From a checkpoint of a small transformer trained on Wikipedia.
Size: 12 layers, 6 heads of 64, vocabulary 32000.
Training: a variant of Adam for these matrices, 274M tokens, 4177 steps.
Each number is 500 + 40 x the weight over its row's rms, rounded and kept within 0 to 999. Layers, rows and columns count from 0. Numbers have three digits each. The size before them is the row's rms in percent of the matrix's.

# layer 6 MLP up, 1536x384, rms 0.0251, rows 1275-1308, columns 288-383
112:578531423476528445589587461458440524472548496467574507455492509487502561585472514504525461526513450546522583551590532581510515524500547427430517493520561532509505502481523466470457487488474410498479518453481516507457561479548475485431507495419513415502532489516510476495408507509448429520
103:527543479507473489537585441515507510417486473526510472518408486546505531439466535464575540495531490480475493438528515471615498445469465458496484431507434466437498552553473510473508512489472482500469482456420485527466457480491462436501583488520541471429493457499457503545469501488531484556
099:501443506502543506452494546559434551579456497504486587529496525421486540539506525562526511469474479546529535476475505581506446498476478550464580508470519492520573479450519495451510552545543510416500443480499470425545506483579505535529472560582451453483508493498548528548476416537475572489
111:512552424538491431490512528505451499473566477540527529560533528568557517567496510515570476507538452492469494501490515495493458477491526565503527510471487492499534513553506511434547502597503548501396543515503521496496500422541478449548535525511545526568443524455555464429419470515567553488
107:510496544527468489515567473499507459518440503496459590499467528483528467504458526525524461497539482472553492468515423477467502496471410478450513476508484518433517542473520461484494487537499477474553456487521558523535570539571532496426508498484507525499530478548419437494491545518573534536
100:486568527507465496549522531520479528515492532493498539474529530505534471510495504499459474495518508459492495517518478501542502493508530473539471456491427488542543468479431433501463498474387503493467536481498504498520563505531529473443586534498518459542499494494543511497505399549582504474
117:479552496512517436559531470493492558569518512505504540515457473546551485463470507508510504520546491454530555570638490472527520583486494506502511510553557426466493514506538471512485521486465453490477480468438473492564520489481415439485504456469538424414369513484496439541445555593498499477
107:514524495537506498534559495465468533502539475539463459490425488535528517507474515497500472553494480536499502470519500419450504549447461411408494511518532505506491570497470436506490532549520477545484452524438584561491494556539560515533490517440466495494507434447454503508424505459485493515
089:549589497493475442496539402430547513555550477506449563558476492534484478511498501523482515497479492499547465536544451531532516486480471526515499509607481449470464509481498476443507478440457509485544470445512520490502455493502586439449489511443479477528520492534532476476542519485563511481
111:562502452509470442500509495569506537491510493525485533529518479511562514542495541537507489554489457459546486527469482496535465517522495524523472505465555464486454469471484485458503508515434510506394526453502504504448505476504525549514570533498586571531552479444485443438434476492558554435
080:485490511537577507509558493523522492444567489503423536555466465456460510485503504468480517520379481466550499494517478571505465516513443486521455546462549553505458542480428530483480544508530440500488483507551496422529497461518506520506509545438531462506533451464516471485500442447492534483
107:489575562522462558529594488446517503539432495506509493476520494429516502490456643522556422496434533479473588551491514545490424460496483469488501518463444464494552567460488510476459574489476442485486518497494464471460547453559482540493499407415519502546508504449558490526481465546497501510
118:458441497464491525462550467541500477511499486493486531498510479528554477528437500429518578455525514452484507537478494539528510526537500479445509451497485535477509462473494464501452448520487531517481472368495490497469521530566506524484552452480512560457505388505534512436463475535508467483
100:501480435548439579524597532456477541546517505468537487528468514442512496492345585491515525562472517478552500511487468511505462485512502460477416469569456515509516553442539461458439462518436455493477476461534538545506503485519494547469510458444571478477503412459485465520429420499464556514
112:531513472493468459527502511561444516461546437522518486462498493531485517471526468495561402523444505517557577472525495476542445480499528508485494477485434507504508466567487487495476582539530494494450575528398498437489559494493501513434546576514509457489490475518532533506528505541535525492
106:492524451502488494517497535431465491557494499511505540475475488472510477472406503470500525432601471518503526428501507530461554517450526386434506491572497462457514473507523471496587521626507465459497547471501479466488545510614448455478475585553471461466481555519554587543475542474549525510
092:492495387537486529498462495540459509481476533517497565528423533466483537571479471432456501520502494460508478553556403463524510535504495518438503550548512445422513524536489478447496474476496526487439465466477450389535603453556519486531480532464524389479471513471513507449534547544562494517
098:495502493449516523497471533512519541447558452492511542565502487488528477487420517498540453449516487485568531522487436499469575497466569504430553537532514472472501484464553443478507535538488418524513478484513519468506497516514494425518494467509461474452541533524479567521405545515525551448
111:513532441541478482524502493448551492575452475464520501514516498525537523551491477523563443574497512532507478482465463477491489481443432532584565494510516375465499474498512503473533568458473455500491480443493483502506470512576582488504488560544569530517506500497509501548513501507554503453
093:509473407540512545453597563474487518503419533497536503505501506442497501519429592476496389579462475509508515483552491486543522549515469501517444513494441490527527518533531432542394510560459482486455568502495440475508446484494484534439519520429536493469471466482525512478433399514458540494
092:553507537484463510466516513452509531487515453549488468583542503469477486496537548509518498497445479506553512503547505528489529457464497507452490495522480503486511613433434471415530525495459402464450527495500540518491450470534558540445471541396497521560516442530491422519462468544532579464
096:503507456513522456502532474491521511509583368464547545538514477522500582421439556452590514602442515598537557485482484467471512442530467471488471523552439530457450497477495483495482507528464468501547480426467469456480478458525549520424561493515525520453512436517499427517493486461505542470
109:523513518477494557516516536495513537509526486488496487475547487471462571521529569459554472517509487497533543476510508443574442421478481439504433520490435482457503493470479482473469499524438446498473498514458499493529468529498525516444519496489528469564511428536464501530524458525521515506
110:509569464592509425504518493470421550561538501482498556430523486519485532529502511475474451494478462502524485529526476408524520451446536526552529454551420426465504509537529455454498463518497515522501444491422485458470525485469543503462507513529523463506505524533475534452581472468585496465
090:521511473541480467581496486453456519482506548497437467563453482575615523512428556420514435515477507467477514472511514410579493504488517498506478475533451503448486450538480501532530467495450547515543483497503527515563518503512490438467540510483495497499584519518533486466456451476524520547
083:579562454478516509516457431581521552543494527523514561610549536538557515578487530554523556459526476488506505596491527525514550448520580491475506479515477472524521463512457479514535496483499453465487558446462451534489465543500485454464557487457489469496498516440513527463506515564502485528
109:518524472491462503492505429478475547424516486542504501487414485622494523447457504540507438511503512513511528492517447471543437470480460505504560405545472510449458501588463431544500516530530516462506605430516497525466511508514482524440545569476466526419539444496437451472442471535522526508
103:544543485571519584553473523474512496436512453466502477504467471432466539501518546479525485523481480517508517456551501475518465426504428405525407498491395429456554549486416502453475459495472443515454506464472541460430414534532509507475539505509507441562513431470548487549507456516488513564
105:561507495490523528460517487527527510470533512521450558522461476529482519496521488503479540470531506511460591492513498481574482484518497544501442454485473378471550453507518472528508538517504471456545577490511507533497521507529489524551550493497533478440483492545516508521549454517466488516
107:495523491516475533460556421474516491497461485459525518585535503468497489489466542513506491522518520485556561471512437537508489514546471455438507492432502534501463554492465487586472565575491523465511474426522459501480496497577547502504559537419550508456504430520467404503494449481472506494
100:530470489506525420573597538474517534532530489545551536491553494541545509474485560488524438504504558536458556498507506453515497494483507564503493515531451541384439452524440475478496556499481474515466558464453454455470563453526531477489554521491497491496493525482565524461481513502517447482
095:526497489440565439506499529473528487515539471482517585589387432459558527519442506584519524541464540554472509566483480474473484519569397520467486471467512520437516531505499504526561505531493416515516407443460450433446561410537566506515542537455479561484488471547457470432481447466521483490
091:535492511543504521543551470463502525494520437471450467444492548510470577534506515504503477527534421593609569502546480526502498542452537472515486539539540503568542488509469517563487531570510512458493547503504514426491523500556471459422530502458444486459485511516496440496499477511467482551
093:518536569485434469520492468497472539492539528513545549471530524567483534519441477459449476523545525434509534580490551432479535545507494497536441434571485537517502487435601447545452456473511442479467508495454420493508581481539450482489545432564534518505466504519479541473490510502514472419
# layer 6 MLP down (transposed), 1536x384, rms 0.0208, rows 1275-1308, columns 288-383
100:537514550420506503533525519514512510465601574410467483449538528477523518488470492510560480578515496451520538489515513481617419468559456426522557471516516503441487507437475547476466577516451570473535449473577479415531505528526568490465494488511440488503501516526533547489522494539451502464
101:509472504493518491504481525516488535537608411491502544449544540532530492551489522491558475509510432501543490561508478478540464482487571500513477461468517464552496455511506511597496532518520515482526434559517474495482546572541480454466468491493472483515480512510548514489512444373500472478
098:579467476489494526499494485490576563490505509491537493516462499537567453428607572508527535508536468559466499511490516439518495409533484604470460500530507482499559494514515484464484444499469574573478467492485533554528485486466439448542494463505547495517458569491487514447504493494512578517
110:496529482509487460425493498513495468497477474518455540488476495525530476573510456443436536511546510471520499478489532564550522517461518554533513434517421523573510512425514473511535484559548491423526445509520531609515505518480474502506539524523514508398509468570498494461490438463495473524
103:507552529502437508437495540480558475507497499491542468500563499521543464495545468485465495473537520531439471430488528557430529479502480491512495496565486464503473527486499476546536435546501567523500589470438457554412483470495546501508495471513555555515468412518515453412438478480449510551
093:501544537504451520437513521485464469420507556554526477562409474501501475463510507481447519513526484506512556500523586428467512583489511506486453478488456507493497583505570516502542592474537442477539566473486543477490491466544511507539498485521502535496454508445422581473457455496473436464
134:545546511475491583522481486488532505484537514408525385517458557514428429563568565480522573432504535501483533520466454483589495500509473542508462505535453496540514425407504544496572516515497547525549556495543514555580463523516496504526446550555474532471562522498457545451510511507503543545
104:501615474586499454431511507567472433589483440445527481465557536498557416470531480526489466561433483461533514489497484412420590507521498511512547487471514501541510514541570455509571499517560485563569434474538569465489526512541507524495519494526491460459487471440429547554472454497410419450
093:471469567476480572504479540542425483502454532524416461508493505497535466489462514496475479518503440473508535499497472406548481474477540457431475550503469520516570506495531508549512503608548531501439449494520522507453533534516536460472491572589511542544523495573506515424456518496503538502
103:505503453581437533496541499524484463534475534528406461494466462435529467553474526514481435497551505519527526529573470420520494524493501476476503490472518528446564505518476447411552492515505531515474467571517521551490521524464556560596523487500540463468423495513538565484463435524438426490
099:468461535472568519520413574463489508526494467418504456479539472452518528550503524466512455421488480467495477494454571489587507508413486502471546416519562538564478479496529482497426478520457599507502505482535564515482502491441519475511496538443514536526536561479493488426441623523466468522
113:477479523465437484477465555532504466524528524554502474405499506505444547495571448476524530469477526536494500475577468551500491472524490510536500520622537503514460524559435530530470498504534538475506507544513486476497562542473534501560493475572460516534553525559581467587517597486544454494
122:482472543514534512466568497446522557417574501561455488483509530461470455555509516494420477541520564508513500476552520460466577479458443495508493456473557539520527489406483509516543498458489510578539446538514521505467489603518501516517517507487458498521588462515485438500425519541518479527
095:430513454432446491496516569526496560552510519477446549513474549451482493512489470505504549433560469498473430460558484461543447537450480463476533513518468479491467405491464527476445520556520464492542433478546425448544519479509457556567560482457498508529548573477429487523510560526565481522
118:451504455589492525482517535444532466535552476563508508476527455581445458545581406465445505500498528608428526447501535501512488464525503510489455551495492495504500519484523431509473547495470467493488519477496551494484492458518536459468478435465481423490483412456514553540528455402478450485
102:575529492589515443518475462498506511512475455498549440429468531484451510485471441513477470488487424523488488549555497492398502543506504491495448528454519524536450462509459534450529493486474516491544460596466496487459503499524456490523519513475468453584452490537465466451465475517582480446
096:500526505530483458497509507553547463493471482532541410553519508536503472507559451472511518489492563495479530509430426545470437454482473477567490421468489541488465520449532525509447484525493552497512526530493523471495508521531486549478469449441541528418558469484530486464526482435449514504
095:488484504503449498502407479481403547531469526517515506489544493561542519538535479486443528546443506526461559476515550554515482475487491495432428491461483521461535560528509592519567499600492519482509501508539485551516488502513469462501477565551470533514498504392586395530520511528526544515
107:499539484468474507494508541407486486520460451452468498419506486523495421502493465529509522515552469463461540458498555428506483488556449422533555455480539452529476526474474450481552531454508538479470505506517481529566508501537571559518532512499470483561511501475493487399575440532436492515
093:522436543559493446526437482411529495554613461490482422477546507511488525478537469482432469521482529482565444460554469498519492457503489535482471491430499530491421453463451545483506507409505440571577509518446463442538550484461516543402517502494450456554530498547498584501560450504570430562
090:530602476473498456543510542541510484468399512481592471479458544557561522446531487508579508503489535497496467540531475516525452483563500531515487477480570473479519522521536536523485489455447536519436551458516483525489504487529488505460592526514479517437497556504522527549477493526444526516
096:522521464506500544457480552518483453478522546549497510523439469517484540555455523470572487458488536500497517476506455543458508579484481477545489568486564438493537481486563534386531489463511518466507514586482545558422493516465534538416463450473507553460493558543545476587544451546439571422
123:587523470529546479503516434526418482497458532486527536464554488551613551472491501429508502425540491516514495551536464506488485480437505534439544418495560520496478532452550480485591494461547547524480564514458539564563515536526489523557493472461467534532409487506451485569462460480544552450
120:461485419499484457529496593551491503493505500498551498526456508488565501461543435519509483579484559521498472447459469545477561482505489524559531444532455413464519506560530499465500467591419512484512510487504498542478483603471480456496564510542554512496513421541594556492469517566496475477
087:453483548424493515528445443518530479508491426465478550506476549458494431511472554579506513531482592488421523473454512447474568513575553475545486496456587484521460515482523501475467473501521521506531523482550482511579408554514460500611433560487470516441527473427480477407465486523475469542
085:479444515481488502476512476483393469514556488540502510542488487466590446558546491436481485507482493514476546454502467533517472510469508450466499427496519607465530475456571502493567472567471524573562539534499474454464441459514511513530428546548525538479520538496499462488528444490549392450
106:592512475498441484486466544522443486511464500496515508428530509507473486532575513413489474474568512468591490501480507489430469515473473494490394475450437466476539588553559457444444483495448474510505493524437515475495476477483610552478509514486530504586504509510596512498459463553568586476
112:595474455545545505490562454598478507461457447540528486515458486548533554524553398542455456496528469461496507510504520537478463521516568506566536483533511463506542490489518531506503547457560428545468530483479506472539612553542497480570554483511484472560508495437470512558478470448528544445
113:507454497515516474479454533461465481509516474482489451462504497434479471473496502512543475540496519518560461526562515501439524443484574490516532490425553547544449555517520520432468491451473542453422492487500480481528489559463529514458530498523478499461561504462467514493487470473518525464
108:476471544470515482473479516483524482547528540455519520529513508433564464568490553516537401497505503517541433445490476495520555447578493436546496469457468442499474454438473556496561479493451468518557524466517480504494485477545474516479534527539491505488495548462459437473528502481444508512
108:424490520509515553520463456540505484528515579474453567487485524439495504567475517548530548428434542428516442532528492463497469487551450479530514432570472463508468485504430516476501513454587446520520588466604484508565500507490438489561499388496410537509454484559498529429561487499578542494
080:489534449504443528543486431505457435456559521528529490469503525477456522429534490489566482506505523525448492522536581442461490475431468502506492479481498482433535511465523418516528536501487500438539462501477524565464468493430494525576494444562446512443548504470452449441567470545493514500
087:531483552528561586458532518563497495481480504482510526524485535486495528485554434534534445487534560477491450543518508542471506482558469474480436573526448495567483446512437527552496492546462463520498476496543479456493503525505512502491482428560443481457516496499469447581519438484536482440
088:490487501436525540463533525533485497537469528469564566515462544524574460534533488549567497519451516449412519517499490533506506488457454528517585572459499521477492539628557469466456504475476533465486457565472482527446488476531551496511448436565489579522534426535525469559494560480492483413